{"num_hidden_layers": 14, "num_key_value_heads": 4, "init_std_qkv": 0.0442, "init_std_o": 0.00833, "init_std_down": 0.00833, "beta2": 0.95, "weight_decay": 0.029, "lr_head": 0.00681, "decay_fraction": 0.611, "max_seq_len": 128, "max_steps": 14686}
Each number is 500 + 25 x the weight over its row's rms, rounded and kept within 0 to 999. Layers, rows and columns count from 0. Numbers have three digits each. The size before them is the row's rms in percent of the matrix's.

# up: layer 9 MLP up, 512x128, rms 0.163, rows 450-502, columns 0-127
# down: layer 9 MLP down (transposed), 512x128, rms 0.171, rows 450-501, columns 0-127
up450 092:474503546544507496548496513527525514503486562546495504477496515481511509507480488530470539533522471488483495536485501526496490485498536482485519493477457454472512504493481525498544537475493488479508485464533534514511518485514519516506505413508485497480464439448484465521528513501490474539555501475507477466548514499501500491527493496499493522493476480505472501517465509499489504494538
down450 092:484531508504498469502520531472550510538464525501511506505480548533505528453493517481525475512479486487534524478533491503485518492499495490498514521546525472530495476483442487489515464494490487515504499467491499479519483505519508492483494473533530474490541481484476513501526530495510506474480566498467509517537465514512448501521474491506521532455510510532519455531542485471524465459431
up451 104:537567506514526523454509500466479506467509475485491544527494466495468491482486465465529491492486498492529545511514470508480518460430493510522490504456508514531500513501510533510454527510469504503498466495523513479554479481500529479471454497489442504533479503498517495458479509499504514468496486539523511499478473497481533531525487475526483528506531453505516503527478528501534508542507
down451 104:536507478472514461501528512500529488508489457496514519492476517553499505500502483473508507511471476489505494510490503415541469479533500543539509470519475510495507450482566586494481470519501492473542500538538497456548491535498541482512520441500530500514503499480487498517502495460480516488492485494475493522522516488507475470469491492479497517510490500483542499520518488515505524494499
up452 101:496507515508518472472520487503466470482505457472501480486530480430499447492478515493525489510491518484527524522509506486442495489498555510464516502481490461474492484526508504526505541499497529487476496458512538476543556523485512530449467517509530471521471512470500545507502504488511496443515488500535523473516548502484503553510481481549491485505515490534476505475502521530502527535489
down452 101:518512489438512454499520545511509485510554515516503492463523458572516471487426524522487505495472495466537490488495493508488481527548530453515510496468492532500502524472524505501515464529512523513504495491538497512500536501520467511519479515494500471468510508526522478515477461455489461519509449523528509543509504473529510470491504458475475481495517491523488508503513452520490498504509
up453 105:485484539488498475526491502454474532467502494521504511535464513535463507461497551546486515490522466519528490503478531502506487501468475556504520464476484501490472533475493536492531520524480492508504499507494499511477533523511495483480494447537479500550497505534487499491515530503488524472529454497566535483533474484496483493492463493513421524511491510477468511534510500470469507522527
down453 103:469519484479497471509517477516537485519524455505510543466485504480533533464507537490523500510498475511543515474470526523452505558508516478504491511477502518467538503497479523505521474500530486477511488529487488480528480533485490494499499513517502464496487473493461559466491484484485478494485515479504493543502523481558487478501493495457561466479542504544543475496492491450468463533481
up454 098:477498458549457523460504490538501528494497503478494487543549514477481494494498442549491474509520517511515534507495465482461525455497477503513508473495477509462490534519520522538523480511465543498491508462519446497532547519473539498474477470532473510545494503529498528506493500508504470516502510451538524487535441486505513543472497507487487473495520527514496501519523515509475499495501
down454 094:478481511519505508483487475470485512525521503488554483450436488498473506508516477479540501488493516513471474514474509528494515499518508523463542534500531472534524486490438491482508511488489497490519499563511516479519488487481464527513507517517512510504465485530540501490477518497501469518489516510507431500512518463519560555512498446528521478484485480501476495481508495502454487565526
up455 103:508474448530485494487505521539491518515522537538498535517498480512514477477520501509461495468521516488511522450493516504500505493447449481529450524528507524464503469518496498509534528444470506460473504461513481485529466524480552483537507506484476534516477499482510495508493470431478520505465539533513492530473528492497483503509479500529492491508474491543478494448487520493518527501528
down455 099:530449502516508477501492464487474509500500487488500472476530476484492539560529509535547507498452505502473538499525560491526482487533541503508490471507488510541474480495489499461497473511515464498484482505471512525483502514514445502478520510481530495489494516495514532497542517551552508469547473512491416474531486503482506493507487493500498502483501560479483518538480524485499478506478
up456 101:440506505534511490502518480481465503481519515513478465473487503516501499504483527510521495475508484512482531489511491495504520518480477561518477533468499488522498513518515487493508508465467508519507495538452465500477492541499497544490499490509517427511462477487500488466465488482481520482501547563539494522512506500475506533521462462476489549460520506477480541553541540513454498495477
down456 092:489513496513499456524520509485527468521479498519502491468532484540502494526465517452522450489503488469500503521507551541485500492540494477506503517475525467492514517526460440496468489499504493492503477533474496476510510495525543524480519518473514468452464456467493553526530504510498507523512463502480534496485517535544489478485551470453531471490511545492500484502537522473499532492475
up457 097:529515481503507503487497512499481489464507558498500500459514432498507474532526475500493526436553469516472473523514515499473507468481517556480458490508503506510487468581502499527499476532485517502434497500507542519496505488486506481472517518508539505488503498529509572472529499496465495516463506475497465496508510462495524476507500498483491521515492512481491482475495559491511523519519
down457 094:498490524472483477535498502495504485514456531527520500460456481528532474519477508519501502498485495489524543471497452474510488472541436494526524542481477487497503497472499451538506568471489470555495491495520497474516510504501535497534514531483465499489492506460499523527469501511541494491489531501489521516501496474474488545507493581521502444507507480493479519516501490505459525491505
up458 093:511519542516512486440528494494480543496481527518453450501485518483450525477473485556497477511486509526482496484470566513534477501508491501491540483483532491506496502483522520501449518502529459487515504509538480484483511518522497547501488461489504488548456478530494499519526499506483526508469494538537505497558477520464496495509472493517472451507483534498498537467506517468492503496464
down458 089:532529500506509484514492503487516509526500492447498488511499502526540484536499523523529521515537492483466494494550483550493469481494519523498460482497482475498522516519499489520519483487482496516481504491472518516494519517529513494467439513482500473435469507491480501476496484488479538493545542521483530518524538485533475506516538439471465513476465419510499433508520522523504485499500
up459 094:525546516484507438512502495542522476473467536504474519489453523443515474487497502485504544495516505520510489471489472507491499481491519487561493536510514484492454520501533500526481504535495520465446516510542487512516487479503469495481515503493438474513488472498453483495539476507468496504553495494516513444532518495473525455513535503506472511549482485514514486518467536493491497492520
down459 092:501463474510507523518499500503504524500499522533547494539507464491511513511519504484475479470451503490539496485505490519441529482493496525470506462502471495494456475476494536521487542496497500478503476488529511488508511507478525491506525504520504515497510550523556536498507501494528496539477481502514454489503495482493485502485453438515507445475518532498491537449538470453526573529504
up460 102:479516491512519540481529467520496519480500524477452471508470506520465490488459530471509542496519501556508495487526486512482527476513505480493501502522463498492523477499500483505488499523521480482478523439519471498529510522479501548452466510513492503524490472521515500488468504490558522514494514490488490532510475514470498469498446492479505548559444475486490546494520464510497504563547
down460 098:563476482517467493502503493506538500564509468510483517439514517500511424505515472549493468493498505502487519498482479527524482491488479526484474470497535542482510519480470493501517466502500472535474490575513531528497477502504513495536537480504483510463529519466458521527507511519463453487521527490464529500490518512509491535490495488511476494510468453522488508544494502502498513527490
up461 104:509551474512496463530527477505481486473505512481481489491503508483424513447509473518503496505519501522512497443505503534495503499431529499517533506532482531495478475469480531536524541503433469474475494517513513503510513538487505481508492508509505505475506530469505525491514511469514502496553506485517516534546516507504478529476482485521497520497496447499464506468448525558532512508515
down461 109:489477475438505498516515488491507505542515460460511508510500526471520509517455550482504504497500517487501502517486542505501490539524462519474417505467514458475537474522534454478478516511520518515461534527494493490480500523549519556503497505475503506524483535473505502493526507515508520495491506477527514489495490518486558513458466459485493451530479474499519489535523496465534498502490
up462 104:533515514528495502456463471473500533518500524486468456546486490488506521476462485493493547489487457511513528487515487511485509498488485500508511486542495497502512491479481553516489476495487523497496507472505552482491497476541485481502509490507459473507485484492500478478516498483552497522482535524528477518530451490429478554476501501543492504542466506488464467551465483567492519507519
down462 107:535510478481501487501488495524529529449498472474527503490526480511525483519474462517514464487474526495488435504514526477495500505528560472537501545532509537491502516528477465516520470536481463518472560502501557497494512534493539477487484500502519526480500485493474475522528498505466502545492473476481479500542445513472505483489515465473511480523498501490539504478492507474540537488462
up463 089:506535470506481528472506517525493518499500525529540505522509477465449514490494455546473475482458465499531515485458487500508517478522527496525487522489503486507513519500495494500508487491504453510510502510502507489489467502472481550518531470501506497510509480511504435453506505515544445461490526538485455471458499466486511535476501513522496583472469516501544479487475486478527516527480
down463 096:485512541493498509503479519486480492460484524494489473459485520524555522505474507461508491483471506471475523509504491488530512472503492491506508474469499534549488514532515461491482487505489474487485540516482538551481472522481481497502534483504523508507460453480570515523492521502503522498524498499519466523500529515493523491522487593512523456525529500441470475505516512524507445505515
up464 106:494493514484515523487486477443519461508507492515507512545509473454479476488478494476485495500504504517549548497498521512468513475450512581473574495449511469511514493522492502517535485492521496516514494498469502485506533524510477541516490471486505485519500488512505523508475500543499505443490563491485539502499478485470477527505451484485458504493486521496513469505512526552464520507500
down464 114:500491571558539489472502520496532535492486530470532509514473525498501494485514522494481472475490493515484485498479512517486486486527516496514510495507539494552524533467512485504488514555483473505453523503505485446488465530524465480502525530458517506519485518511492530460474488487488506487477477533494479475505458514432540526531495519484486459475487465528488494567489491477511477515508
up465 108:519491503505509489473512476485503531486482529545486481534468497467444490477525480505505533506499496557495536494459547506546567489490476494507527536544499489503512493465500529566466472511528480485488516504504485493538507542488480510501487494489496506477475478504522477512486492496473484495496528561490508524522470478449452464565518488517476494479491493534488503491486475518456499493497
down465 105:501514504481513467476529535507525518485477475476503528487497457485551467440488461495529516507499486506495522495499478428496542490486491476470532473482555518515503525470464538538495502527468514521540485545472476502492466486504528517540529524487515495460534542515517474494499491469526509466541510516491505532464516502501494479535479502498496458551498507500491468496516461477499521526511
up466 091:520542531565521495454511506474521517536510494494503467536456492477443498455517519504483490445511511519524483493469557504508533470488502523477516511447539488531511522506497507528484521498482494483526497538493473499486523540512536527534504529452504485466446485487521474502476486496489509511474504490503472502467500487531462487486487473457471526520480511471537514501486530495507517531471
down466 088:451480511482517496492500543464472519465490554507495490452504515501513537488489513502547435509508489528460478550522502517483518502571481495524512483486491503513528489482454508473508511452525495514501504503494493492502507493519500492490517486480490515475487535477600507508493492525488535512517508506481535501491495480466499468522506530482522476488530542437496513480510488475541468500497
up467 101:508449507503468520498489463512504533471525483494521454502522474499464504521558446481492519499488488508461473428474482475517515482546504522545481507504491512481480512504529534471514510452502497493518543513494537493519503495480507518531508541515444497524522512490508497518514490474497492471485478471487457486470508486483553526468488507531485527488525526454490470489467546477537512506517
down467 102:456497499490534477505528480495464531485522505499481536489494497524508532477492516527544492493543494480515493496484502556433472504492513469470513537499499490500500478486489490494525503551492473504459478486516501497501529494482529463488477469493496526451504509480552502444508542525467469542501478541509549491511478509501492514541525440511450521491475518559481512502511493520514495504470
up468 102:502549514528499492462490506489458478543527520481493484498534473479515514505522495545533501444517502486506508490513497520489521493506515498488515495528526492505509477487491495542521501466475525522482429485488525482457543519460496480517485482482520476504481529550491490518487461498483494504511521525533478470526509464468505462488529467498492496510514519565466539571469535456511522479517
down468 103:510530438485492493496512556506452492508490516456518513494512517497495483496485498482478495504514482523480497506543486526480509546493507507462518463472506517521490491501507547534493491529459508510553518488493463481510498497514471473455478528503506493455536501505489538507501468515548492519509504505487524516446568492510529502480461460452518535504498503478494514463476509525577500505477
up469 091:465493504525506522506510492512433489483516482478529486492539498500500488505506569507504475501541471521500525561501544490488464492524522488529486527489473489486505435548519475526511469463460505505508485501490514489512505512488538483496453495509516447461441493514494497510486521513484491525516478508542496528542505495449506494466482493555516520545491513477502513513482552483499507477482
down469 097:491495504501476509494507444493527462496506524493484500467493480477511455502496481487539517516440505452528526529525557492529510488513488508501466485477526512500507540517466495495486508508529527484528511508488449511479463526561519539523519523464502497537542502504472541477501529520524497506457509517510502515481450500495526488480505480450523487489479513484508466491576463504499465480516
up470 102:529493515542501533465537459513464518491486472520499491521527518525485514486546508473498525500502479474497498456491461503461504513471504500546497504518543477512492501502535516515548495514498522462443533526494524454489499496498549490543505522495444469491473482490497548500467477522492519534483556437492478496512484462514470507462474487486519524509513520493496508487481545478462504496505
down470 107:533467483512518492490545499473515469494527482491514516525482566555516507512490490491486494511507467458547493484499515522531518473535480480485470528502524495491473565494488443471489495486506480500489480536509461506472483530511480483478493506482479495526507501512498556480502511515486488521532516467488505497503436515522486528520526526485553458518474451530476516468491490471522453537500
up471 096:541513507506464476449461502517500517481560504518567520507463494478487505491471501521494490477505425510478520515513485490489533490465557504481525541492510499516454524491520499469529544490486494510507499487473518488486477515454500529556514512469512528506532471449496556449478512481505500491487530491482553506468490512473496506498499506481500483535505494492472534494479483475504505529491
down471 093:477476520516507518462472466517524519480513468471531510469481512506502477553459485495472525502476524527497485537493498517503510551519453526515508458511496473486498490492477442506519502510511517540510493499521505499544527511520510490480482489488521452490520491532514511516515517489512476555495434517480504477511472468475507473503503557524495553461484530474505487499544482520517439461502
up472 093:475510502534510511481455494482482524502528549504501493463546469489481459478531479526490471511533504492513533484477562534456511504513509535523485487491514514502508485528489491544516495463480519527447504471484499481500509494489545493519461500467527469496467480532497505482497488527522526524476521525487481472505501507527508510467455469522519543461517555492504540447499539478538501523522
down472 095:546479491468496532482496480498530481494493573514524497512492487503508527497463463528474519498472554516499474514524465497471512500509535521479504485470528489507477497496478484528442517538509491477519508489523470517504506507502461512454492515490474512518519527534486500508518462504461418493515453462527544536471531509516477514522524533494485482493469475519525514523508489515503436506497
up473 099:491480441515482507463535473516486496517478474491467462540505516470489524481516497494466481499479471566534526494530523503505516488493509501495529501517507463497511497491519541526516482503514513473513519483505497454480535539531485540464491458519497517472490440520470513529529497527590527490459521496533528505511470457465514496448476494501496507466480504513506508532495496476490493505503
down473 102:480508499532480496490467507498505506481515473475476510497510509541510499533525525479515466496535458491498509493495469487525523504475525476529447524482500496500534496539466473503573430509492515506525521497475517473474492475471463507533567527491487474482532535463524500501516495514480511496510513514453520520489518475556533520456496528488496507468508473498491447504484532494538521463506
up474 104:549443471512459503507445509521490508517519495500522503576562485472525485516475503496501506510509472501530522524497492481506480485491504526507497492484455502534512494540516491497513518464470540474476494523476544489513457485493504516482511479530486472522475498505505488506543518498513487512470479520506525496470476455458499524499471493560489501514530489507513491543465467558455507465523
down474 101:479498514496530501526512514528493451498462515499496521498490513537491491467501524531507507527511487510471524513538497436484520478525459505501476471496487469529457480488502504453508527465500456469473509473539506499501549530524487453479470495475514461506474490508527491516557498496495485507559485547514536490505501519477457499495551467434503502493505506521521520466552501510484493522507
up475 100:473481469506486527487526509495491480475555474521480530551552519520502479486501493500474461494465511484493523524546536527515506483495520485497478470534469472506517481543525502563536492472501497486489468494520502500527560502479534481507470470578497476473479490526514522476505495505497480471501536527455494455519500451488505488511514482523492509473461501544488474514491474519486496497479
down475 095:500481527474508514472506501541524506498504552497508466499490465535455553513488537486498489501514497454533506507484492512493475509480478506524509537507505463522510527495498497541533514544468521498506495473511484485463472526484451465531516532468488510492517496504509474484519512435521495465501525520484440493551497511492482556508499458516468507491498474535537475457504446490524538486507
up476 100:502519490496471499512509514497487516511448502540539500506501461501494506557520493483520484470515462514519504495468526497482503515462519518515493530477464520521479499490515496504472553488491445481519468524503527524509492486505455509494524528497459463526535499480470472500514516486504491472520478507504404533476474480476518524524459509544463521476480442509512484498472450510519515468505
down476 097:453483485504474577511480492515489453500503563485493457486491526501497474532488483528475485517492456421510523504531473552481476496493493508491483448482520511480487492531503516511494488507490554517516517493494527506480490469528464524487525471502519526494497507477509452514471496488501520520465540524531465477511484513500501494506511515526526510547528527525471504483529497505464493548525
up477 100:475431467482472549467505507501519512476476519478502532505514470505494463476465472570484514523466520485504468482478524549476486508503491510489531495504492519491501515523526477495514537516543463525503493431533545507519558510506482496457504491488507542525483515502488456499493495521553482486490520510499533496494526511474516495514510483493510470511509434497449504516508495508497518524525
down477 092:562452575514512496494481501530525498534468521541486496466488505449492489536476504503460515489493491541492500503491496478554518474506526504506521536491541485518512476524483500495470478511474446479490525520526530551491473468483525509502512481492516522480452502460514488513492466477479491473469505505508502476499509513520504510537475473522481512520513485505502475527487474525473581481515
up478 108:511532503528462478484510514514498488531487504523520477493492509451502465522507531508494465435519479517495508495537492520542483474499528506484519511460507480464453516519510509519562525476454475495444454539492568499447505478508498494514515475491508496529509513427484542496512505540528530530525520541510484484504480507471471506495511480504514494486505489503515506509466472506465506473514
down478 116:484534509482546473455495488500508505496495522534513483515570458506457491544451510478527475474528493513495477479520518508496463525498525524447520517468454463511481506516536499475492499568507462483493510514486509458549489487529513521482517489481511468501475495527542506519474484486465524484502467482524483501502485543486499536514482477481495473510522524506530508491532490491461547474525
up479 091:499523543539532535423497492529469492526490505481511494459531484448496483498475480498503552512535458508499535503518533523467491489470535506462511545476485453483498454477499526495465450486493523510476486514488501458483489532511464529480468536498526472547462495494492563486495508489525494509472517502509533491504507522523537505483468492499512521511494497499464500516498489538489503500516
down479 083:500482468457520453506541455518490544479492514475510503527481494527505487472510522503489517580474490436507519501489530505517482542497479487525490502495498528512515537533462496493511532512490518490555507527499464527502495531501513525527510489496523494500487448503515498492475516505478502522490458551461498499513514471463551451468484493524525490504463498478531519477510496520449453508512
up480 106:476494473496495519477493500501507467510498503480492497544600508473493486504562472478467539451522546536499449505459479505501505483523464472505516515522509504460499464507524512456481501515521502512541467485515486502492520515482504490514457513535499484490493505566495506443505501516536515513522489539527481480492485458472500490547512482509484487506483496541499530511483520487479501495462
down480 104:496489506493491513485479523516506493494538558499432509448535465524509548524481497526478487519482497517503493491507491498507509487520514496503505475497502496511505458482486439497496532541523485483506459504518512517518477451526518480494473491504509489448515446510509504468499475509446505540526467468531496473441509536490500511538508524506519448545490535502542491522512472494501508533546
up481 099:517511504490464516512463505499427512495518494510517487468473490499491470492500484549484495496527511547504487488487554499503510472504517500552467500478507480497449542526495512456551533524496502498458491519517484483472439465476543489497508501502522513442458496522497489536488508515524539547498480510544493521506487489500503544490423496483495502534479494480540495495498486510483515506512
down481 098:509507486488491498492533512499519512511452504483471504542547456473443466461502472460511510463483494486524503473498470521530528512513529510511499495507479463522508525514557550503457481516495474462530504524536534545508515519513510473494450469489488493502500512535540501498545512496498497510519531457481504480468489520466497498525563466474465516475476504453520495510493483520514533516492
up482 095:543516505473446460494486524474510523523522537475507542489483507495513509472513464512514458495505493510441441502505533508466501526468515475511499508537475510511495497521561488539479542471497516483470512469468531511478495516510503535446522501504519531518535465521458500485506511432482469465506462499508517507476522493519519480510508494498476504468494448501470505497501508525506506551520
down482 093:533516522514517518525535529502449538479464504502517487482464496538510481494456540524523523482498497477509506498525491463476521499493471491497498498514501504504494522533471523438515503465479473561486476491535551497508499505489523495500447465474492494474474512461496544484500515491516465477532517503445449543487512505477467491538498534532499520487516521475502511549503467538503475467521
up483 103:522520486514518467500485507526480531511500495448528480544497472508484531466480509465499545541517468486519454516473526493507506470459508527531493546535516511469511496517517494462551511564517523498465470521532495492516491496523497518474476502523471509589505471535495477484479513458444490510480514472541501478523524490496483469475516482504519474514460478483498495507504514503516501522500
down483 102:494451524493498475503518501506478477523448490496499514493527461502546524477529537517510500533490482582488536532510466479500538456523529494540506494491504485490491526489496518488472499530490504480520486504467466501502460519500463466532514519484482520494540467543445513512482525525497527514471492535533505494486475536438505514522463490460510493483513500481494494481509479479475558477489
up484 090:466506563550508515510495521527455478491466474482553451508506476473500476512492462468518497468540472525531558504505481477511533458516515528517498520478488490517480531497500516511492508495477503475493437521507508495506521543489472522538506507476517504477421482459504502501508512509546484534487478525489503489486493518483491507471474500502507535542452503507510548509489482511488505485464
down484 091:507498471480493457488523447497525524492511505472514532498528506505506487504507470520494530539472526526465467488507453496521538548512498503513509482472506499524507506489541483470548504505518482525504495473490523526509510523502482455472457509522471506486539519506470488527511556444486476470549505513512544477517485500469425508506536502473493442494510487518509499508498493488479568514501
up485 088:477509535527506511519517464485488546515480482494494535505509483487522492505523523482525516536503465489509528496545508534505502512496503499453543516459457534498439469522504483476513501488454473509520537479497477489481509471479502532468457495507471515473458440540503515464466492525514504440521530490459559488540501498515498495507508471532496470502498537490458509498533509502499503519529
down485 086:500540496510519478511475481522496496499464497473482490510483503502458463437480502536495516452465465554481513489539441526539499448500496505542492486526473472503531515497544497550485490480488490499474494502532489517508468513529475511474489522521507521451550498537502496500480500480509481531505489487540556502494454468488531454502497514516528501522483535498510551526501494507488486519477
up486 098:471497476485520513489510488474514520532522489469451507460563511476476519448497512506488503512525499494482438520539515534455482499520541475504480488497491481472452508507511507544530519510502511456490466505550482504495539513474538490488501474537508542520515516454517503489521505505487520464499497460544507448512526498487515467507503486484478532540472460546498485498506510468472514522487
down486 094:514504486496485487527501501512524542488521483548527474491486536517468521475515542498487490492451474425505489493526491513475490484492524539522481513475498502490552478497514485458507465503467523481532537476549549483479507464526463496525536489488495493517485478507512493548506492454534461492473502532509464487484524515442500498476496478563493535481493523517507505522489478469487522512534
up487 101:491479517512461540514484461500505507478531509527534486554557491502496510515501497510451490518514534517463450450499479510524500479517492507491490525480508518473459490520513489524483490504482486510478529505488549522494516507527513484478481515532481548463516506575460534490491496494483446447490502458455499491518509456488470547491486494516541504474466508485486545502510486504505510527504
down487 092:548499487492475524531479498470525486482527497504491524497496466537490493455464468496519459503480514442556476478488490492542512483476461507511516531461503483490444520470521494520490502494476512475499504523516508499519536489512482463502491478514557512460525482499474544473524498530530510551499537478476564520483513470520509471505477497501496495481460529512480483519503484503561532526501
up488 099:464493515522479540529456457469517492459494524520523497502500474482508475528490543482476519483519515501500478511517541566507481518466532501552451516526498485499461502485487477539531495510511504450461539543462552478492512533483486506490487513510426516484503470542492484508538501516505502500528493516502487474548490466516539498519507492494492504494482500483496490474518495487528512486552
down488 092:507505460496534472561517538479501474529514495523499502508500520513505527469490488480513483506487495445487505492494523486531507479522491458508526520497560529481483489480490513449461469473501516493484489525514476482544493484523555448500502525450529520537508525475522470480504504523506509546444488502516501531464495502485488510524499467553444504481535490516487531475507506532474489532469
up489 104:506477479506484516470478450503516522507519545502483507562537493497470448505509505489496481496492482510476513512496526590501489516494490503486535547496506522490518463545510538515513505513533483464518534431496449511490489528478540487549463480485508489481473460493493501420491493507507489523518518510509499533502514482518501493527505490542480471475522513464498476499502523493487502520483
down489 112:473504475548484523443513529492525473467527499494532475461472486472540558485511478502542517504521497486501464483498508462472525504454464484479534508482479475515500501526468532518521521481496567500495470486516517470526512520494521522526523455493509476496496493503539482468486492459496513517489488500504452533501465512490510467525496503536531497519536504498540513517533516501428521491484
up490 108:457479488520483533513473537474499542485491530517504461537503464480492500525493491529465533509510482555495500469477494502501500497459468505489503503528430526509481501536492526500535509487495439540501505436476484504521504510499511507523509473518444479501483499514501512494514550510523491515493500476505522511527472484518455528479413495518500498480520544501504487546496483495487511459481
down490 096:491476478474519487539495521488494469524477539494484516525492488496464527548532485492507546492483516510512503493481500520515477511510500482495458498516450507555456494459396537526491514492501465464522483497475495495480517507488536497547478475490501510492503525533523517523525512526525530495522470482481498531502517471533463491503514445513520504481506513515461503529535488499531523448488
up491 102:467556499533515527507552521484529529472530468534460451488500519526480491479492506483519507499503503516507540508529483497499534476495509487504447494510521515501508510495528511538456468446473497506517503490508525492509503525493514593476475476482474512503488441495505503508482512511509496525494494487472487489518545468505471503527477497492477545474443482526512506498481520560493511508458
down491 105:511482467521518478553460502525482474490512574477496521522510512530503504511466497525503531499509496425474496468496496546506482481474479475533481455491504508515502513532445490516509485539512452494512487498496502541498496501487529470517476520506506464530513484464475550495482508497522462488500504506493492543493503511483527518493463500532539484539521527471450501533473452519475512531519
up492 110:498496538541507485495515494500424510526470520513516476489486492476468498530486497518463492508483473472533485478464527526504471505498522522528488514473521463531516503537493515507542514512486498466468471539528487491467525512475471534523497483566503474532483509536452469492528494488468495534478541548553521455510489464491478515475495479492516513482452522488473508530521527512496513489503
down492 156:485456506550483500487510476486487509519540523507474526514491452484456532532485497520444552453470471544495491448489494503444515517507522516488519497498505520514459461480518540482526514458494492522492507508522553478474528532485535498503475510524505535513503489525527492486519493500485492486512497509480470495454516457465509541508493467517491498476518487494483539486483548491481556501514
up493 096:533510461497472482522503538501502509483524480527519507495558486443503496477524518504495473461512504518494487434473488476522504487494487491502471478477526518515464495474559485514522508500481523496494490487497544507495486474495470498504533504500465497485497487527495464468525474480499495509497536546513505487499516488427497535524505502523517476517503507579450475468448515482476511482562
down493 089:502471527511534496526546481490484513545481502540504488541481492464489490541510503491471476477532504503535532505504464408498514496556511489502511496544489480476535516503549546491491516506504493484488519520501478481481522498514496482509501521509505501521487497528491486456437475491438517482489521475529501532498467495489501494480533497520548459492495497484511464508556488469481521487464
up494 107:504473454523489503506463490538461493526494491479521513553514511476527514535558471475499461477506520508446496488432508515508498448504505513513516553513465502443485508525508535496548521462464490512473506530501497480514509505514504500492507470563504532499471499457488518442494537491510511496485484474518470481472494487529493498535512491510485512541486503494479499470500540496503505505543
down494 108:494515512496494510500513482479501466516506465551488535527501483473520515517461453467445511538501502479509499493491498465474474501507530508468505477542522488506559516495524528501498500458546502510501547501491544512449525523472521470504487488536511533473519467461490472467481505469548488497507487451471421478483499519521532490484497495483525510519489500500525513506530475546515529487492
up495 092:540523516521472523526488488508526475534520483556529536546476490503487479516511485496521517492505447515496504457474506514506483492467483565498485527459488538497475515496487479485484552502486482482515527499498530529496469481500495512507432518462463506474496465462494506439509531490474469529480505535477502483513503504513532508536511500518474540495462474508520538484484532536461502499525
down495 093:485495487514534475500508475490481512464509524477490497488530539503539554479487491516473449544527476479497482536536484513515499494519518501461505506490515528500509503482499530491534466543496454490500498555473510491509527522478512500471500474498520480522523512513515494541577480496522493489449482493540539476480525460478475476474490587494490507527528518490466485495471473490521478505488
up496 096:532497506491457461466501475483481517540494532493484495493475512479477532502460436507484515520475461511500508504462518525489529476485534506508521512546492516503532503488498509496506501542532490497467523499489471464490465501519504598494510472499478500513476496502510472490457499475498432546510514510533496491523487512469479484563515489518516508509458530510502484556505512523484507493460
down496 093:512497555478469539525483504528483469515519553485482472502521467523532491511544473483475487444469495465496472508516517497524502473516501534486479515489510476498536512501546489556451465508491467476518517462515516512530511514502502487476539524541490533480505482508486499514514487492478507450484469470535443470467513522528493511521526518475485489499527457489527493467499510507515516562501
up497 108:471492492535464526492497505521483477575528485500488553583525506510505495492560462535496484509515522512508486521500512505502496453517453514502476530529460456486516507522500533518482461515503498465490546487493513517470507498473477504488462474513505525493508486508492524493497519524510435525480507495518513518494499460501472485531495487481456553479472473536527519501512546506491501484509
down497 100:498529496527514472490508477491494479506476479504455475499501531509526541527529457471480462483477465438480478521518511476481497494478535484435506514564500508497546493574505545522490457513470496529530530529506535523533503476452503515489483488493498550503529539513485476484452511512531494493494505467517502497483513488532466511481543507535494487517485502478479512480511505508503509493508
up498 098:537516552525488451487468499502467517505501541511561506475492499487480501472463505481488451505520448498486523499493491505523495490475531575492495520459534507564521510491514507493526490505477534522483418530471514501501471526481511471538507508485523493523489489491462477481475515513456524521496483561511521501486499503497511483503483471480470525488515500488498515532508528502461506476485
down498 104:488496481504504492516508498472489461497511487472510508499500492490553548506473534491552484476466523477521518526507569557480506490561481481481506520483470439473505448516490457508526492496516525536481530496518527462495487479568503493485500493485500513495500466495538498461494530510512532500502509488532498499502492464569473504512510489469506487523496519482465457482493480497542471488495
up499 090:510509499491484487462487514509522530479498530507506540477568523506472504443518558541486535515511467516473509513497489484490507480481542482553493470493506495507533474490500523493514491561508504519491481481489509501497521549505467531465529537498473503546551477496511489448505536441495498465482475526531497471474496488485498473490495499509486524528493427527507473513489522485488489508492
down499 082:528452509460487493504509487509509497505520503471518469503459437451480497527521463466484512466464509527513478479466514445497494511513482534486561500518497491479479581470522454512492523528535475479478527517540516485489496449505526529509491494495483529536500493525454524498497502496510508487505520470457520513477484481479511519513506512509514473533538490494541523498487486516515551495519
up500 102:474501500525444505544491498504495475507518474503502522518516456580506483550522496527511506510508497462456498483521481480543529521487492515459510501531504517487461519530506510479498524496518508508508488452467524506441529559489517500510468507484491525465499489485468516503497497488496472518537484528498464487480495494477510463497497484521463488473482528557481557503469484523464538534509
down500 105:506521490484501502512537506488523509518492510472499486445462515512495515516496539505489522487497497465498508483473503565459480509520509496504510505490494468501490471550474524478472470514502535488507510518523519513562440481465543514490523538520503498504458476486549528477504495457471523542485515525507501487511507513520543491516511489485490545466504506511539440474493524462498477475426
up501 098:468497551522493518494414524469465497514484497483492534564511469493474452527488477475488519456487477495482559525516512509522537471513479499514498514455491526521507515549514499487460508482504524498493503488479523475526495452506541499487507509475473503528499473541509501474496502505503503508529508525519440495553510468476529465520499499538495492485468509508509487499468545491508506519473
down501 095:495528517539496538528537495508504489524477511534506514504502499489473542486518520471528554527445488490516484486495491502457443507504529481520538492542503492491528464500505550501488484474519460497466504501537499512495460499470470495507460469515518492511500497500487481509526508492488503501508479489488485527485455474484476483505521501528528512490541570493500504512566485457450458449467
up502 102:496468509515501473474520515468492510468491509497543505532491440504499500518458484544487541503495491494524519491517485526481485530508451503516522510554496491494499496467489510535500488499498501489497509475517495473509504538500505514496471466461481519504507471494533523504476494505490491451472510487533530491532441483486485450573533461552525482507526487520507465462475491511443568508503